Part of a small language model's weights: 2.25M parameters, 139M tokens.
Each number is 128 + 32 x the weight over its row's rms, rounded and kept within 0 to 255. Layers, rows and columns count from 0. Numbers have three digits each. The size before them is the row's rms in percent of the matrix's.

# o: layer 4 attention output (transposed), 128x128, rms 0.0523, rows 2-63, columns 0-63
# v: layer 4 attention value, 128x128, rms 0.032, rows 3-63, columns 0-63
# q: layer 4 attention query, 128x128, rms 0.0501, rows 64-102, columns 0-63
# k: layer 4 attention key, 128x128, rms 0.0423, rows 64-101, columns 0-63
o2 112:132107113098153199088098118093141130153157060190097120157133167097158132079118103132099157175155170113116183196130151112107131114128138039147136129148116110070099163124113098108151125133135134
v3 107:155127134188078067104196137149054112137111091116104146117113131129130129113172116173135165127153116109096167123113183079177107183108146194138138124144184151145119112143178108125087177114113145
o3 112:155119158078110155137119108120111139099137106146157174178055158176093144103139122121143100119140140160085109128161125181125127083153127184125127111078169173151184187107124140093080154104156098
v4 103:107103188164114128134141100098152162060129154148110145148131146064127219155117159181145185053127082118114110104135131108141098155112095111077150156097140159144131155185149112111125127155220129
o4 112:128189123074135167136096116097068160115113134163155092204130134125116117139140118131123156131118122120111100134107080143158080106097100137153192104094101162153192158095106114168110131117106117
v5 104:097106150077133153152109121158091198163145133142174083111079086115129180173072154140174085109074168093138051099140051180103143121136112148122130135113175137112145077073105134101104127180163127
o5 098:129153109194164049152181130123129154181136098186110130147125135141200134091099155156120132113117089125090155132179116114129082096115112116199153187151075075108142101130151127120155103139140163
v6 102:131106170186160166083102085121144079107158198105124142133106142162149171112119160156132143108162113223107109105131138123151135135164158115120125134115065127062114104132135104174158142121126138
o6 117:128125177162175133125095185173084127120131090132138089125104124153125137183097087136170155158096106140183139152115108120130123175061136078093151128122119132144122156176032144139098107165153122
v7 107:085132169136094071151126081227157114150170126140077124110131154152141111127155155155081157106176137085159140141100136114160118161148152099111188101145116179126123148122079101152119122115104189
o7 117:136126153134137133155082137154097101097065166104141168126066168175164114107145160130114108092140143122163094122154122160147103068071158106133168148100110123127096171158166116093109119169138208
v8 103:137100162113111150184089126132166151134153170161156148158120173161129138059151034143128134116115131107119154170164152143081104136159110072176132156134120169130114154106107162102091082133121139
o8 114:075120179114058116074126164169177118114112093152119141094121133090099105160084128132084136137157069156182137083074143077153119085097138146132103135138112140116092135188152070149111139052159168
v9 113:126164188156188108125081159192122122121095096080134105107059115142149111128155168160105134140079130106163127120095188156131159116102103138101148134149146116099062172162108139099094182091176091
o9 119:141079131151126085195113108097075105149199119149106133188183135115165133149090098145138201084121104096106083095116108126062176172158116136172108158109105083130129182122128228088108144163123161
v10 113:087115142152138169133104131182126140091153101153143175073179123154147101109153146170164175073155118187155168110168094133121170138122175140172081103155119140191114057088173100139147183169166147
o10 112:123116061126112123125112124103161143120141089111163106163109172129069150132134097097079086107132128118076182130163176122133125212139091131141173127085136158122106082102104146159127161103071113
v11 105:092115166142123091135155181130093152157094137137145117114090199125131109101203176147100099065089126168080087185163076127153134066163078139144142126138148123137131174134133175118185135162113160
o11 122:054090178078068082125079094202140172190150133146112112116111110114166115122165169159155123084090116126146141103125147108103067143150101143134071107127172108128112060063141151133133121101057135
v12 110:139172069187131102071143122139164169140140132128123128179153228112101196114180138143158102109106108136149093121163171089103113165157104153194163113110151148131143115155097104146160115146151118
o12 107:063149165070105175076168149158065145153089136190154120076146104162121122075154121170157128142095136119171110104154126097145108119111150156095118147119116180187184100128143151139186210155115090
v13 101:168162072159105113126073122103092149174116148122091119147111163110148112158148122188133106052114136121075161150190155130151137058103129112202188201123155118144077137135118110083119122168111109
o13 109:065125154123048183093174157166099150180118089162144138114096114233136095146167110073114148136151129142111079145125136147115121073136156125152107146144139084107069097146154173145149125128133168
v14 103:108094138109138104153141141120115120139075170126099106146161139172117132126187142133059103130119172170100143120157162190088170129128146183128162120147139124160082136197150126111051126142124099
o14 110:137151131133153135082113105076171143129098152099128181113126141110146176089124158172133145106144141095081101103110142098114159132155146178167117114135126081087092096124046145180104114087115157
v15 112:177140116204067136114129123088093131166163129172142086152162091168162141115130108124207105118148107118130146127116144104088109091071154092178135120169105140094145154121191122114153107155143175
o15 127:128092073126068138103159168182147162100169160090120082043095105198085165134108154183132158121126060118151089145134150115123148115194113156169112099156147139152122135170121106154125142027102132
v16 100:184064158125093121094134185111204091148147100138116183100081163113159133166077156095145140132136098142175131118145131148098127181121065197184142109110171133139138127143143138072085122129075060
o16 109:127055130087060111131103154138160151136115068180125097147087172112056114072105096139075175123139095112136137136128129172145157102122086115183120147159127143178156210162168120127142142188162148
v17 105:103131101100164092074061098163097175122140125135113131118134113140094103082101170089191079052152104079188106128072139195131117146081133107112097070090185141116074168138105144137149104124099119
o17 109:073111141013122142219170088124137117145087178139135138153172091120111164053094097182114134122122111121188164090096117186154125115133166119111161141121115143138149166134153186063146148148102060
v18 109:161136124137137143133161176129153159115109115121131129132183139082129162116092126147181134148102164131127164142130140106146105127145129119107028147202127157174096089142124094067091107117093115
o18 121:108136186137138135121151109107119155141174105108153146106148178077154086141092119104107121110152111117124147124166137082133165149027136118103162166103144178093236174130108123180158119116107126
v19 101:127130094111151115108119135150132148139143155132109104169144141134155122132173104162107100140174140109145145134145174159111130166129127134095085123130120116142107211118180122156130105116059140
o19 112:101142153101088114136125124094155142153108188160111143082134109097143167148092135215174176188158149113127109066168108093117143117152142140145129093132121142097077129136075136127151192095097132
v20 105:056190160117065115167164119138107129165169135068105140098067170116146096150142175117129116153176116110172173110215130180137145156157111167119123115149147118119157123125140149156116171097123114
o20 114:137138099152109117056112094118141151177095072156133139154089140087132180088159111102123122133137129128163173096187150150149128104131164132114128116095145066078071120116124116115109104130092121
v21 106:191120158138094133126106122090109099157112164107138140076092159109117126130092170163106135110120146106136106142162108107122120096137128101127106120146139153092128125169070136157100090084130160
o21 125:125110136155138100120157131177151114161107066170127095100140138149106145152142082117105098096208049155133143107136132141108111113137125124142132190081115128103133202166153134151064090141059135
v22 116:105118086144142131149137176153093127169114138134120082107137071134089076139098092136143109134155132176144084099128157137160153088145133129118138170097150140076119142123133116190074200170073114
o22 136:178123143112143144138156184141123135141096150063100139104140166144143048147096139185138126139165150116115096194124117096104133128139135136108129071157137084068123064089029193119147144138100058
v23 113:150181074123088085086114090134090189134137112166109111101138183112093091183159080145146111096122099058111130124127066110178112107139131142091127113129115121156054167100124140119150100107128106
o23 131:122144191045097190223167137146090138136149098083202222136155107154167154174123077112155072113116122134122099163195143083112129152079145146107132095126081128158144132117119141101137112166149135
v24 113:170158124114159098163157101147123082145113145121127144099121123127143115112084088105136144106123144153164132143141135118060063179070184162169159114127179068098152104159144068125146082077112095
o24 135:145112115163162100133089142057143090135157121123131105124102154089107152141150109145162148173124121155173134114086161127124145036175160146175135177134146175131164088120128102104145211126121180
v25 099:108171134103199141089156130058053101127176084123159111150170149131089117142177149164095173182092141138109165120055131129163137170143170140139106119171120082139093116190116163193164084184171134
o25 116:107185149092170182125131108099123146072154105115150093148100109126144136154161096135127127160068125140102153174125128122068099128171228098099100176089134105118141158150140087103128110115146138
v26 115:131170160115131128134126151123098115087052115176181103156145202113084177089112075145113143136172100118104115126112116123124070114150174174163083093147150099125145082160079138135121148128149139
o26 126:052158210106153118128093142156190117121129154105120155128180137079161129140126189128150167125153103127059144146150140107107169108130140138131123137125112151143179127176098126102073109104163119
v27 110:166155149116131119119091080169136110127109084140109198127157167078168155145126152123148159120152084119126093194159110117163105124123131141112121105103133166125146096117141102137095136170154119
o27 126:124060159091089101102127135093102132154142176095143093138131141139165093112122117141110163085148172120121150101106103148096183113112082067155189078086134163161180101096123100083089075146142128
v28 110:176180135130138159097115174110188116173124084181108070135118122125152123099162145117190151105102156152126153121133125158148066117164131122117102149135126132191104112139130106061148167098119201
o28 113:113128146105165187115119104140150111151181142137140131070131116144135112080118170107149110126140194138096171108116148199151089081091124150116170115157172137162150168136094103115123047118130151
v29 113:161160093138088170111127115111133092137109155092077206109110144093092159123100090158144076130162114129149099117088138126156162136144069142158121137071110114122076125067135151166168129118168110
o29 118:106087165160132144189197190151086161167116112160206088138202113157130143102097051139086147201114081143153133112113123109147116154113106125070104109142106125167075125145067129106134152177110155
v30 106:153180157084126109115143112130077154161073138105090118105095103113111123116158165091152122129152137137092057107139076119125088041106062060165174123151172028099129101149163129095123122141132135
o30 120:137149119172173117095181124183137166157123184187079156100151103085124140174165131116155173072119153088147124158073150155116170109141130110180129123158110081181143130103064164161150087144129128
v31 113:121119135134037066140141097084118126127128111145140124209179109175083158124110165152150090188088085070146174086150133102149125098121132123169099063159181157095139111126113139130140109165154145
o31 139:123148134110134152103151154168149123116138079108093182164164082165092167152174142079143175058103122140131055139113125145167131133191157190156097135146123148133184142146084059124103198132115170
v32 101:156150064111112111122189118179091117126111154168122099112122204111138123165172124111154084134152149109144112098100152098172105144132107090105165131146166170133170110079121201094109154146105093
o32 118:105115115110098046139189137198162095122094192165106178052114074089154111105168147129129122109128142079144114141167115092138054106139110106095134144152125134103100123129127121119093093089180117
v33 103:170216232113143131103152131143119180171092132136073147157101157222135142116123105143138109121176160163162142100162129107175145148060104124138164122174094116136111140103139119161172087137086130
o33 116:046051158122145124132125177136131161161166079103083127127091121109135093121136135142138155158128134078118094117129241124072116129173138161106125116148133135170128145124087104106138131155075180
v34 101:111113156133161160109141127129154101148136157165087096153183142163114201127105108108086074120134119172107125178135116081135124163162180097213110116114162083093120114113160144119210162182104191
o34 114:032166129116152132128091109069084128149102168163089107078175098098090134136193123095163147148119167146135103164095122074158104127127128113126128142135136246095112087139111095148167174161164185
v35 106:175117143108054144118220142120145114109182100103092120093152141141163163130161105136169153214118096107124157119109084079115098103100128139085127154109053140128166120101135126143089119123150147
o35 115:137138078161094092097171162109108117063171141197106133092115156078118117107138141148151107107102128102114091104197092192109104162150119147104138079125153116150102168136152115165139112121162122
v36 112:095153140129125113129072061133144164134139129177079096130114103118141134093160136138123139148101129127117098175223133119143147208123158160092100150107066128133142130189142119142159181098174190
o36 125:148123087188085135098148107102090098092105135124087159118134121136150133123061191140148111138130199137140117119101121150115173149152103197148186098136150082156153160124116114120111106163127146
v37 108:121191093193151088135111145158118148109110114186129064197102144105097114115072175147161140161115104131106114159086106173150093154159168099104122114132119101082150128125124120129132083064098130
o37 119:136148159106196105129129147076112034180164139058078184160164073149099078132127123140177144132058155190131117116138070168143134066136156112124170127106157197107120169149128160120135114121150095
v38 101:123073128102143132163098133126143114132161112093083193134158169083063202110117105152103117052188179150111163118140104105122077085160145088079169118164065098130116166080108126111183160113098149
o38 121:091132196143127109153073158103098135130121133124100102148120132126086088150132121046147087146100132160174098096164161099083101188089100110069135089115192097121142120145067070093150158083134128
v39 108:109154197135088130134157141221128157090074124076117098113178105131105142111126122181112100064162087126062181124134167112124151104068126109151187123096093177169145099153118161148213093131134122
o39 116:132157101129170186149140162087106152139108182148141141151129173125143182157124097130151151129096091110127122116118178176139174122138135145143141069098099118152140143063096119125139162158092156
v40 102:121109191121095131125203114099112152151133167074078120115149064145156111095095147080126164073142117108088170101118081174186135096093164142115096119077126161124126197160152139148137137107093093
o40 117:157138110132154143113061123095151199113114165126156104161058182133160120090136135178108067121188117110173129169089173171113141172146154204090118088112128161107174137132132133160145084100146116
v41 101:171083145149171141139137119094132120146119159141186101117136117143128090107113089082073099223175127113088129145192119054099155122136121157132084139130172141142140144069123153130133173119146139
o41 113:137081149188178071112101111138134134132132088101134159094194090203105141103111106117133157116177136151091113131091139048116109197162085156126112137139154211112132098165095109062116141164148146
v42 100:159137144198150163192141159071086145147161110099163157147161144128108074099143152115126158154133094117118146109111200148139046179100159052150059154073136100121098128120129159103099147121139118
o42 110:138143130138147170101083097060115163124139115100148086190142120191123093100180109161107153117171157156110129140067115114131101139180169156139129171084095122122122115163073094128097155091120136
v43 107:068068089102139117069109111100118143097175141111130171125095119108117162115115139102156151137148158080075101153137069066068136126113117138095117099132199097120155098112122180108080134093098165
o43 106:158105130155085110144097051214182113128116134176105108159102099117120145187128138078115114137144127176128150109127105140122122167080097057110067117192129122116183097137177110130132165071160104
v44 106:150137087143068146084189092102129113137108187108142162139199183147117089098139070099112143074154110167095067095104121105121174147141122127110065107138124140094105163143113173126101126149106169
o44 120:120167160145097141125137144168107147125135144169161156097142102092095131102168145063127102126164205156118136157145080090180111121115166125099148117129160141112094134122127143171128146190131118
v45 119:130151084072149151150137087172167144177071114120117129113158086141126151077060098101092103127103180170148168176121074086175128110072145103140131096139202155124107116165088163161148129083181097
o45 128:105115139177179100083166146122147120153102110158109107127160143152168140097076080105068093122157130094143109173079132120078120110206185109077137139125148164134160229124172125148165144179154151
v46 111:198138153095110113086065117094186104112173094122091161171092144081100111086138134154128140160105130157143118073149143132103095134125162121165083134040142103111115111171179145093182100168061120
o46 123:024127130098077175142152156143163153147161119183114114091150151078063106137120125100121122128115145104072103098126162151141162165102088163159168166129102140167151120158094113073112140204116106
v47 112:141137123110131091090044111087108150119165151131138086122212164123125118072114207111130106168144163090112139096164226121162133132098123096130178171143104100084141124134162157114112129144167173
o47 127:127128046179049138124141172117110097121122116131078133177144129149080181131136133124120189117159181153162110154102099132107164128155146122156130137143130068065148104132156108149089160081087175
v48 106:146144115177114150140114123120133138113120131110116142107164089085137219144113112149107108140087104165119100199138190162109127106167158065034144111099139123152145160123172122050156143140157095
o48 109:115117139137146163135105141140104169153126118052133189116140160141107150108151127200099133148076110145112054185139079092191115109089068127128212084157163128085107148128067142139130086100153074
v49 099:195135141160073116084133138118158148134108097121018085159115143179113153122146153089098117146017151148100143160091166143129150114103138127090088092147122061139143125099130099094046123122102121
o49 112:162092173129094164099110107042086078160155122153094189118137138154122169082145128123180046105173172128112059149166116157125160119129073168085096067155134167155178125086148149155149138122121115
v50 111:154106119111071170086095104118142118145120078135172122115098105152140092147150143173134183139211123101182137060149179077065077132154190154149165080087145127151180125138075114133158177103102164
o50 124:127167124113096164176141141190149079074084160108143131087068125144132153074178187181143152080166155136090116102178137136108086129167159120160119127144100119155114106224165128118105141133158092
v51 105:081134170132125149091117171162152134156204069119128137114182130131218121081155164088156136173139164093115156140142085055133105162180071100101112157108098096127100105189115126165152149131097181
o51 121:119127057100091141147114166173169137120111128123174106124120119120142118109121121202086139120093160166151167093131161173121106215086184151118075116117153095136160147186153108154168133131094179
v52 101:130065115117097078086135070147132159087151157153138153099131109104142151098101129103113143095159049090168123163100114148146134156068151114110077103126174090184152139101076126107168152122201177
o52 117:166108158157113086183071105169104114068107105102194178149107132161156242084129087122104092118120094115179109151108057098184104081092090129152155157154138153174159153128086120107118153123119176
v53 107:187137124089140157048158169086116094093152150069171160125115082089180148095098103124148133132137119117182095147096153126112148123080134123139127183114172110130132115124116145135174138118133161
o53 111:120138100142155120182175152181120153114168127155155079145135157122143198088137120152118112201167101125147190097116115148124119174113105138139102144141208148139130117128148171142144128112043080
v54 112:210115130116106124130140143062155162147157035077171179136147171083121083142139129142054124170157170096119090133139159119094147073110142161089124142064157164109122149082088093147123126144098113
o54 126:081129137111120114115148143123141148115128164079145124166130157150122130135171146167098120108138156130155153091180133131122135153100191114130088096161191092066150102183184136150159136151182179
v55 117:107125096147173048135072147138131160161109138178099161094177081107104143170133170117144215145140123141139108135065086165173113121155099148187160088105155121243120165143126111168122106156142177
o55 132:173131141085170120185149089146132175117089153086217115176109085171131130139192127109050103113132104162127093156112111176081122138111157099131153202091156154104178117185139172161152130104057136
v56 112:104092122114073128093172121127103080135074110071156096065138151105099061139178118103132099134088169149102149189142089128147121110143089165127147117137072083178148110139081133155120123099155147
o56 116:171094127138098117134111104111126081101152082161136160127119088101185146125108119154181093080105141177151152160074131152107096166182185112108103114085204085145155087070122137117141133184068128
v57 114:139091126129195134103132107124152103186149124109151133152099042106110191136133130168139111117053125101110082114159122165112069075147097110141128071090116119095186129121154094134148166117131127
o57 121:136139131142147085100106096156097190126144121166092065103086117125149091136189168170146151090119126132151111111108114082115093107132062125150172170136058108090148133131082123139122157125124070
v58 102:184092129088138129114133146182114130156177140080095107091117115062141165144174143146061126074056135116089128124142116126181115083086128116138137086131135085104089145134045128098149130106132068
o58 105:131119163125083102149127127078122138132128105173136151130120130075140145139151087108159106083121135143164096126078154146061128149115141137121126105115113060082187121169084129101156104126203160
v59 099:133148158121154141187132159127120110182167071192129180088134126133098107151128165134084119107126097151143078083151083089084148099182144108146099088132126063098109099095067145171146145123159149
o59 111:148121137136133100144135170173163082103070111099134121072202158135085082140188124144107072101142125159159222167143150147134097118139122151122111150142091087148147112173160129100173139200144130
v60 093:125117127173104088199120175071192183130101134069110150097112126189139109107157088087134103114126111130162095164103109063094179165106096149146110127097182142106126135147081084117083102119157162
o60 090:171196145122138104145115111120092105103081107073156211106149134117110213134134124152122085088133168103144087128129098149209122152138148166113079111174170132137136177114122167189183112165078127
v61 102:124098142119159180114082062180148085097089164077074127108095117138125152139143161147164135143140147139147075088114147148087102142184122095106086173114153115127112134148157094098115157204130157
o61 105:194130121191155120148136128153115108134111159127161105098089158126125154165092090127123127085170130137153079166119127100147146164109071118159122137106141133120145151089061172114116124098071084
v62 107:144158141140120167113086139113090104119112112132147078131096169130198149145072194127101153162147121091174114139135063057162170131163102106139173141126165139121110143111162139094117139119136094
o62 131:110120118177133132120140189139132137205108123104081138121106115147085054159097101128099136142143108115070073121119111115056135163157121143150124125087132156182105105145133104126128061097128170
v63 100:111169081118136166083099161110119075116086109074137183143163052096128172156183166131128141100084136092139150128132106099139120168108181082096107120138116118153117048046116108106094100118104131
o63 117:082132100126113108126091141124145081139095121195139170132111110134156156136106204110143081116222119130083131095101106194108105210133107107130129159079114170113120078189146123175123098089127100
q64 081:118098119139124127169128118100122155113141159116123152175109150136143109122138083104086136140104097139175124098132114207061148118084179129169184197130034115091161145108144098048075073127139189
k64 103:114165097116118165108099096078133187113182152121092099196080174124119095092125106134100191098099098142158143144167084174091175113119147091200157142146088152148087138159170086079118107074174157
q65 064:168137103168142131114109115130111094148091171124111153113131140203139119141078124084086156153199183114153151155125127133141134164099083149153139142135148073120126152150154132163152104165089153
k65 080:175119084147095142128067129106114060158123157142112162104064134132077056131090098111121137178129150067177146139104123137181145144074105086148097152122146086111156136122157150135149154126061171
q66 068:073132195154148114135129095118096188163185122158077167070129135070147158122094107144136151101135129123114134122181194128139146118098136100060112114096147124136091180132145082062093061156109158
k66 088:104109147119184092152106062163152171175163131139092134100175171094094104116082111090128112102126164115113091139153150102162107082081110078081149132084086134103166176163151135059132070091095131
q67 072:165180157189117162150137093171100180130065139086124135113127153093121087141128174170190097054069143107090124102212126105101193131125139179181157136071150126140143110144109154106151126159117118
k67 091:145132141146132169160162080137108165166076148104160088099157119200136147132100182159181144121129115126109130097148098118063160112132160154149138175124168091133157127178069081105121075155036121
q68 063:142114091151075159075188171137055080145073136161122082092136145140052116138161102097083117078167167090145178121112086141147070142098094178152115082176135156086109102136150116092162106141106094
k68 077:164111061117073170116158156082105113174120113129120140097110140141009124101153114116078150088098105106126210132099121104138125125142104172175107100168129156128140108108152168134127144134156135
q69 064:151138125089106118104085142129147162118112187158150122116171101103129181109088157154098108162148172131113123130128165132115085133106137186111136103127160204121157173134168168205130129159149065
k69 084:123108118105042122059086160121138116054094125116114148099106096080102179168096128155066104110103158126128170083145157113170119135109103090121115142079182194153108185122162146127073144186158120
q70 066:103137087101122066123192107177144115088083145166121177110165155114128057096127154171145117100084124116119163152160085102157114127114115196168135096126182113124147084180164134108134130117112161
k70 086:116175111095078085163185126163141166102073161182158179107174197166163098066120114146083108149107174157149206159118061125152116158114180178145155109114154124114123085158178169148137092124094134
q71 064:149130119144128079132096114186164141080123116126172150097066119126126126151129149148115139126132092171186145134205128080170073092137119084137135122152133087142145147099105124141088128077089118
k71 088:099144126173098082151147163167129156135113112182155167128075115083141159174087180162156152145163100133153130117184165138108066107106162091130171116136056057077111142096093118153131132127105100
q72 070:195125076105153075103105131116118077102129094062172124114100125163123059109119089163088098117139116125137160175122068097163120101085050125131147134134145107092161135095124110129105120119060131
k72 080:190106109121089141133144154150106121140091099116191160124080143142149115135159103150077119103176140121179194166166080134146132118107128136127112089129078117092132175083202114149143184129077092
q73 065:168102150171128159055195173124085120114140126117165229122134140149124142189149097100141160175182114133188104154122136090118102100166104150074137101166109123141134181103106147152070137116121141
k73 082:126123066190104121135158095103106143087147094127129151150134161052107119168166125120185139107149074113169086122140139071157135154124067165148146104106144115150150167135105149140127124121100167
q74 079:099115079142098091125086089139116134096114091154089088105081104090052123060132144104126067084126152100111144115121102108161138086139074111131116128102182102132148101105169055120098173135174109
k74 084:099098157118034090124193197158150144105068112214108128109168127107102209127106120108096107066120195096153121158125111100110125127092080105153142179094134111117113117102144049142100165215155149
q75 072:133142125101104122135116175227154138159130150069140115095152160134175091185118126095126132091136118152112131154160127129158153061186091109202212156153129181091148150161122097184084135163094115
k75 086:150090125127124093141066197179102162181145134100095135127072164150166068150127124102163177115123146126161170143188132124179140007177161108157160056092145154116141160137117202169087127139113123
q76 071:153181067160152114161142138101182147159197146127063116145144094112126224125126164172160116125151145091195106164147098092166154135142161108115085110124160148107166090095081160098151160097074101
k76 098:140160127139135125154148109096138155197125173146087117185145074135123239133108160103155080130191141137119092172098103119166141155134151102108171138141125103079144110151102076115152111084060052
q77 072:074148072191123136133163112160152100128128110136068128113141098127121089172099061084081109130177152143078165141090070097149124108130111155112120116144173154079140160081178159131090175131184190
k77 092:087155126204134137162106193116165131089135100139063137154166161140117087114110055134095131091132160157117127178070056119088091143143141136144077136099211130091129175079165155112126149131140165
q78 068:140085080115114145111144126145163141133138112122106124140132089088141101116080100124130131092172134161103079144083095152126157088157157078116148138199103174117124170135088105128201066119166123
k78 084:118151098048109148155161183124134171093150105145070103130089145135200112163040089111100158111194143085074092137074146116141108100187101086128138142150070120092079151143068100153145071084130106
q79 076:080200138136128112153117133144097150210118150135129123203125147145173039146159115104109152135068156173084154136134128125152084127161096153187141122103153125117141118158166120156174101167104148
k79 088:131145130104146107202093151131063117191119111100100112140096140104145060103168098161102107147088141128090122116145165172165084128141132121133092106102162107126147128128151147141233145113078150
q80 076:141131117214162087087070138124091104092123146118050069072117127124131095171157189153152129124164127138135124118215091109116092147121118160127155138137127122088140104095174139178152090147137102
k80 094:151069123138064123104107074126128087116121123157115127148145137137110129179149161112131093140125122139179138099146114172117106164121151120152117171130100135059213135084160097131131141110105134
q81 074:123151083157122177088192191103126129148129161159155121117120128094114111142147170115139184125079142088156188148129161161207133139117113173167122142086123119145162156193162145127103140137100054
k81 087:119092132117107135139136116132170108168144151143168107148115059089164113191145158099176077148112083095135193085109109169190108170094080155142108127081102111173201157157156146099125193115131052
q82 072:068121115136115135137085051112153146124161102187153137156126126158149122083148113132148131125079070175105134129128118171130147116116168069190120123158149100114151145105147082117107127125123130
k82 094:124183126123161132121182136159094152151121132211103145162131107130142157159100146099099121140090126136068109156151172171078138108090201067176144138141107088144044137088079119150170096143165101
q83 074:097154146091132088103101093089154103123172068122145111118168115100102122068098082142133092107125058128128079109130088096094189117145148136121107101079160153133162165130122116046132116039110094
k83 089:127198138084101071106206109161135131142078124177160098144154094093138147104094145081086116128134058088100122121149123111125107099087158206101130127071095158103132135115117119111180100104138088
q84 079:142130105187115112110114154110126135085120163124126098155084113124154123208112154137110183119160174117164125154103082119094132070110120140140163162170138113101149104124089132146128142104119116
k84 095:074098139130095145144115125121176113089151101093149118167143099103118158205145151131114147118156113124192099115103081148113136112122105088170117175210126112130189153124188149043102138138100200
q85 077:179127158134156077087184153142138137164134183108102154140133125165181141154110142112133169218144140114187116128110138138135129083111074186123145155171111156092150178102076089114098077145129122
k85 105:163148153174116088141052149114155123147135151077115182188079136140151088139162132172113147122138178146151139158100097098172138112162123132125093139184106167129136158133158122091106118117100150
q86 067:131135159110117105075116143103135122105145128176147139118119127139123144147095154070188116132122168128138090060113189101107123224134147148105109169099131078144083151099110139092049136103102179
k86 090:164127132141134135133074110114117145128178124125141187099096165169098102081123120115173144080126197142180117116033209136157093109163158145096087157170179170110132125135123155109124064068123155
q87 062:101208157124148095178060087190105157106099100062151117080114118090118173146108153172117165084091168108131108151088150093162118043137067132162100117150151125114132163115154133144073148161162099
k87 085:092145126152132085150113119160048126146082150095174149072166124051166181174109167137128148080100137100141123096152100084126144093120122123117125147096077083077119184149172171145108146182133064
q88 071:103147185141123155107082140129073096134151126077101089074084132109073157182107112078174070152157093134114124120154159095100185130105135135073060086128128160105127113112095123109154132065113151
k88 081:159147176160165120085141134126087135089161131096147129075125172199099152188108172123168117123139116144099156180142138134071134135078137177134118116111108188102123114130119126089158099149144152
q89 066:050141094212133199103135127090120111126106118147092142094174155164120051116155158128158084152100185123144176138185129130107104164168115144161150166114131087128128122163187109167123174133173112
k89 087:071104089108141154117174080159098132128064117168110101071190113204112135071125103089148036157115123101173094072147108103097115174119142125149131135097176118074117169157102115157176156114121122
q90 070:123130133164140202178086079142086146127149063130105154118165118153077092126192084154096102114093177083118129146176113062135134207098140104096113073159169091151119163147156166114149092166164127
k90 088:075143118103122148102154129131112103146091099153097166173206113169090100141172109151082128142132128095129155129133115121084155200058123153116203161150116132127148194132096078099150086138093075
q91 066:122118171122136130165129132056100106091114124080072103160123140121127099156145155144151097187176193126204160100135178084075083125196140132108146172123118134070156077142155100119103162105097121
k91 084:085121179127096141149129067080153136087103132047143123135093175167104209167198139155143106198142128122225137108144151120118118165156155116117078140123148131117173144163149106148123159075104172
q92 068:090126183150147102084130073147119175116133129136160111096181119147111120129136140177126117121071135135157092152170122098121101143149201123110088127110113078143124083092097209150149136154177092
k92 087:114097154136210092129142098102117161136127105149126084142206093184141146117122151160129092144161093157094029119107116077101144155154161132110141138165104108124183122123057091135150130136126097
q93 056:102157163082168097121116072126155131089161111127105112111082127049091194078158147119152121157098085039143074116092093142145132113121138183161082123114181204111118110152146117151217141124140117
k93 072:160085139074141078102103059135124147116102141155075129124101092107124125134095177082078156142102087109104158166056119147091087113105077160159115158134107177113078064111140111125156128154111130
q94 071:074132092127043092130207161098104141112108081141112124076169137120118155080154165159068127148137165146107182114108203152102117136176127146095092081152124175099094107097181122095157151173092122
k94 081:126160115074065163103183176081138176125125070109117096076146130120137184103145163142047150143089139134096155123138209114122129137138104119089139072157095166078108134138160104102141187144113099
q95 075:153158063156128091078153160103177075129086150101097038121170119146088091098107142110149121174152173119138139123149127123092095135155109164103135133142122070121096166126130151162154058087125075
k95 089:161093092164059080084094155097174115148128101082100095134118098137113088070146121120180097131138140085174129130086117149142075113166125149105082134172128175125147124114134158132135124090131141
q96 063:070152151161111129134166159135167188083139085199060136126121151147113102096181201118113166144167148123147167116118168066121072155157168145139133153174125181099137113091128051135106151178104074
k96 080:107141149083118137094117104156222161101166105131139088081147171133086151096195136097133137178115113147168129127087120068167111132103150051169131149119150169106204186137083074105123195171111112
q97 074:151140111166166131105117104185171218188109144114149138095134163150090114106182144093117186144198116120117144164147104096204145095115063144132211103156181149098119142098137091099156035157150122
k97 093:131122099147079076194106123186156144180065128119135172135130141097132119118182113129153141140203132087104165156138077113177098100105102099198135155104114139107116171079120099103117080209097171
q98 068:114178157140110143123176173090119120191124187126150170118149144187154187110116129189199180156159149119145139178152128159140164075163148179202142121115077152131172130101171091149110160166173133
k98 083:101116106198093121060156117075125103091103132079119105126097124063157130129121131132176095114098122118117143135112097138148201108119111104179103103069137128137131155082156157109138135159170095
q99 071:161107209087077114201118122170151125175139106114163207112122161167214145145110127174155132129106149140092135177157125158139210095092119140151096126126088118170149165146099154155118129192095119
k99 086:143141154175134152100067092172149081110164095116142153080093169092099069164136141172113125150084216126081127126151137162146203059074137113142090081105117122173131122155090165091120158162077135
q100 070:152097164104121091127157145147066133098146097104142107148176116069144125087132103121167117127108115149152121082094114070174112089151103150142098120165126126117141070078079079122089132134100078
k100 090:140190149111079128150175155133104118133161157107168181177133160049129100119145117113105097141100235178151194137092167092196114069166170170141093077217117131162156103108081125129108190157155147
q101 066:147063117079101106113132157108125108095133113099126133121154076146131124170103156128132089173106166137180119172117128144115086118110104175143075172173089100143120167184056130140127107129144103
k101 098:158142070115113142112064152104140107094161094103151129133084108133096100125145120155130124081099182151157137157133112153178129131193120146146084142164151112187129140182100148099138121116148170
q102 076:096191190127117150083115141145119103188066089170155169067135164085148129143120106125116107088104199130163129133114153139136118161120176104148134172112130139120081127168152083095128114114144105